{
  "n_head": 3,
  "n_kv_head": 3,
  "norm": "rmsnorm",
  "positions": "rope",
  "init_std_qkv": 0.0184,
  "init_std_o": 0.0184,
  "init_std_up": 0.0184,
  "beta1": 0.9,
  "warmup_steps": 385,
  "decay_fraction": 0.732,
  "decay_shape": "sqrt",
  "seq_len": 1024,
  "doc_mask": true,
  "steps": 3928
}
Each number is 200 + 40 x the weight over the matrix's rms, rounded and kept within 0 to 999. Layers, rows and columns count from 0.

# layer 4 attention output, 96x96, rms 0.144, rows 0-28, columns 0-47
217,173,213,270,118,267,268,233,299,126,227,251,200,287,193,146,195,167,261,178,161,177,209,242,187,164,201,193,168,131,192,198,242,172,152,169,169,153,223,195,230,87,193,255,208,225,256,194
206,158,171,148,174,194,212,207,194,221,191,206,198,240,188,196,134,242,206,182,164,191,182,201,204,199,208,205,175,131,181,160,216,149,161,214,215,283,220,186,235,257,158,235,193,153,230,168
200,248,189,156,160,199,244,187,209,123,192,179,204,142,215,142,223,175,212,221,248,136,245,216,229,221,243,224,182,223,213,195,260,199,188,123,209,150,213,181,149,172,174,281,238,248,216,210
191,209,146,228,192,256,207,191,226,190,176,204,176,269,218,169,234,182,234,129,197,152,193,196,178,227,202,156,200,237,278,176,118,189,224,244,257,210,278,246,238,211,190,156,244,164,189,134
190,199,236,188,127,172,284,187,222,132,193,177,183,171,199,165,149,206,186,223,191,151,266,263,225,184,185,186,146,192,167,156,224,192,201,175,200,147,222,180,176,185,193,243,205,215,177,219
147,182,163,197,213,190,200,188,196,253,183,151,209,255,191,214,200,248,188,157,204,204,154,177,159,176,193,191,211,218,222,194,258,165,163,142,198,151,188,153,173,144,227,304,172,213,236,224
211,219,185,183,192,138,203,235,161,158,198,211,215,149,164,185,198,130,197,181,150,174,214,267,174,222,157,183,166,171,212,160,172,229,189,237,209,189,164,207,273,234,163,180,203,204,209,153
237,212,148,167,117,214,279,201,262,114,221,216,206,278,145,162,232,203,216,205,190,117,241,199,177,178,169,178,196,196,213,188,178,164,197,163,236,274,190,265,210,216,151,191,158,139,269,82
214,204,236,164,273,97,167,251,89,211,197,210,224,119,213,185,185,165,125,255,210,253,173,211,189,219,228,241,203,190,166,199,215,203,222,207,190,202,160,221,230,204,142,217,207,265,142,253
162,158,131,155,167,162,222,192,199,197,145,154,173,232,247,172,261,195,205,174,243,141,190,196,101,140,213,185,210,256,237,251,211,202,239,167,155,248,155,248,215,278,192,226,194,208,121,214
214,236,233,240,119,252,205,178,262,193,186,165,251,238,195,239,151,201,185,259,192,188,282,222,199,160,195,211,66,199,142,144,163,253,185,189,202,150,238,214,222,193,161,217,253,229,229,201
188,201,197,177,210,220,192,181,214,228,166,175,195,222,186,235,154,261,192,211,187,196,216,162,210,199,243,221,168,202,187,192,218,181,151,205,225,266,208,139,224,235,119,220,179,176,213,200
213,212,225,187,189,241,200,195,205,227,201,180,205,209,202,218,168,227,201,204,180,188,215,158,209,140,154,156,215,201,190,232,169,241,212,194,215,209,183,196,231,234,162,136,238,231,226,212
183,172,221,221,210,141,188,191,162,200,173,181,234,169,215,240,193,211,159,278,236,269,175,214,219,222,200,232,197,199,169,181,200,175,192,256,251,245,209,190,205,330,178,221,233,176,180,228
207,194,258,116,160,128,215,198,162,171,262,240,267,48,174,174,102,192,170,182,186,252,189,288,266,301,141,197,272,142,148,105,246,280,174,128,219,226,151,113,195,252,204,290,138,251,262,212
274,279,227,199,178,244,177,191,225,206,244,217,265,196,106,212,133,172,239,241,137,213,233,217,213,238,157,191,171,175,139,169,200,131,200,251,225,178,227,218,156,212,178,191,222,190,270,110
209,241,151,195,190,260,175,182,225,168,180,184,188,268,192,176,216,191,197,225,192,108,262,203,147,156,217,177,126,221,226,229,172,132,191,218,183,214,222,193,124,158,226,224,226,218,200,211
204,193,159,132,136,264,279,227,271,156,216,216,184,237,185,94,218,256,254,182,210,114,190,197,219,239,262,252,189,201,208,189,175,249,247,204,263,224,228,247,219,256,184,196,203,141,129,196
191,121,168,163,122,277,232,202,298,210,207,227,223,302,184,214,215,289,243,172,194,169,196,119,193,169,193,221,241,177,188,245,201,184,237,218,155,286,175,248,266,219,129,191,169,208,169,196
181,240,219,217,209,187,218,250,198,210,150,159,200,248,212,176,166,209,154,215,181,206,195,169,176,154,202,191,125,217,198,182,184,252,196,206,191,269,141,175,228,271,150,140,137,239,165,264
219,222,185,243,201,248,170,171,258,193,200,202,182,236,183,204,227,190,225,194,191,202,192,185,183,189,205,193,190,192,195,237,200,253,170,160,192,160,162,188,165,205,197,186,165,286,239,202
262,293,195,162,276,148,185,223,130,85,212,240,194,143,214,146,267,94,166,252,213,162,185,252,201,241,242,270,187,191,201,212,223,223,224,171,201,119,206,243,177,267,152,193,221,158,142,213
211,191,175,181,202,163,237,181,168,160,180,202,203,187,230,176,226,164,192,240,236,196,155,237,140,156,194,199,219,194,164,228,203,165,194,159,202,192,180,219,200,230,174,169,169,184,198,132
178,192,170,207,228,182,145,252,178,198,207,198,195,179,221,230,199,183,221,154,169,249,166,210,184,241,194,223,169,180,171,198,187,237,164,232,229,219,226,183,224,125,209,161,173,205,253,211
224,226,259,256,128,261,175,109,268,192,228,193,256,218,162,222,181,214,217,246,205,214,234,158,216,172,139,129,246,219,199,237,156,237,235,235,214,226,205,214,226,230,177,170,193,221,203,184
233,240,256,204,205,178,214,215,188,295,213,197,250,185,155,189,133,216,207,200,174,206,204,164,219,157,157,130,203,172,155,181,148,259,252,234,137,193,192,226,264,150,208,145,236,243,178,194
248,259,230,176,211,250,157,150,174,165,186,219,207,149,235,186,224,159,194,282,239,172,279,209,241,207,206,178,205,198,210,249,219,170,228,139,196,153,212,245,219,202,222,240,206,172,173,157
174,169,197,235,141,300,207,221,298,241,186,144,229,258,169,224,185,304,217,183,231,211,235,139,211,165,216,237,159,254,218,193,227,193,156,147,155,122,171,206,98,172,280,230,190,269,248,219
149,180,173,180,167,203,240,204,232,167,196,177,206,150,218,170,212,204,221,171,209,190,197,214,212,237,206,212,228,191,242,167,252,133,201,107,223,101,238,214,94,167,256,300,265,196,200,217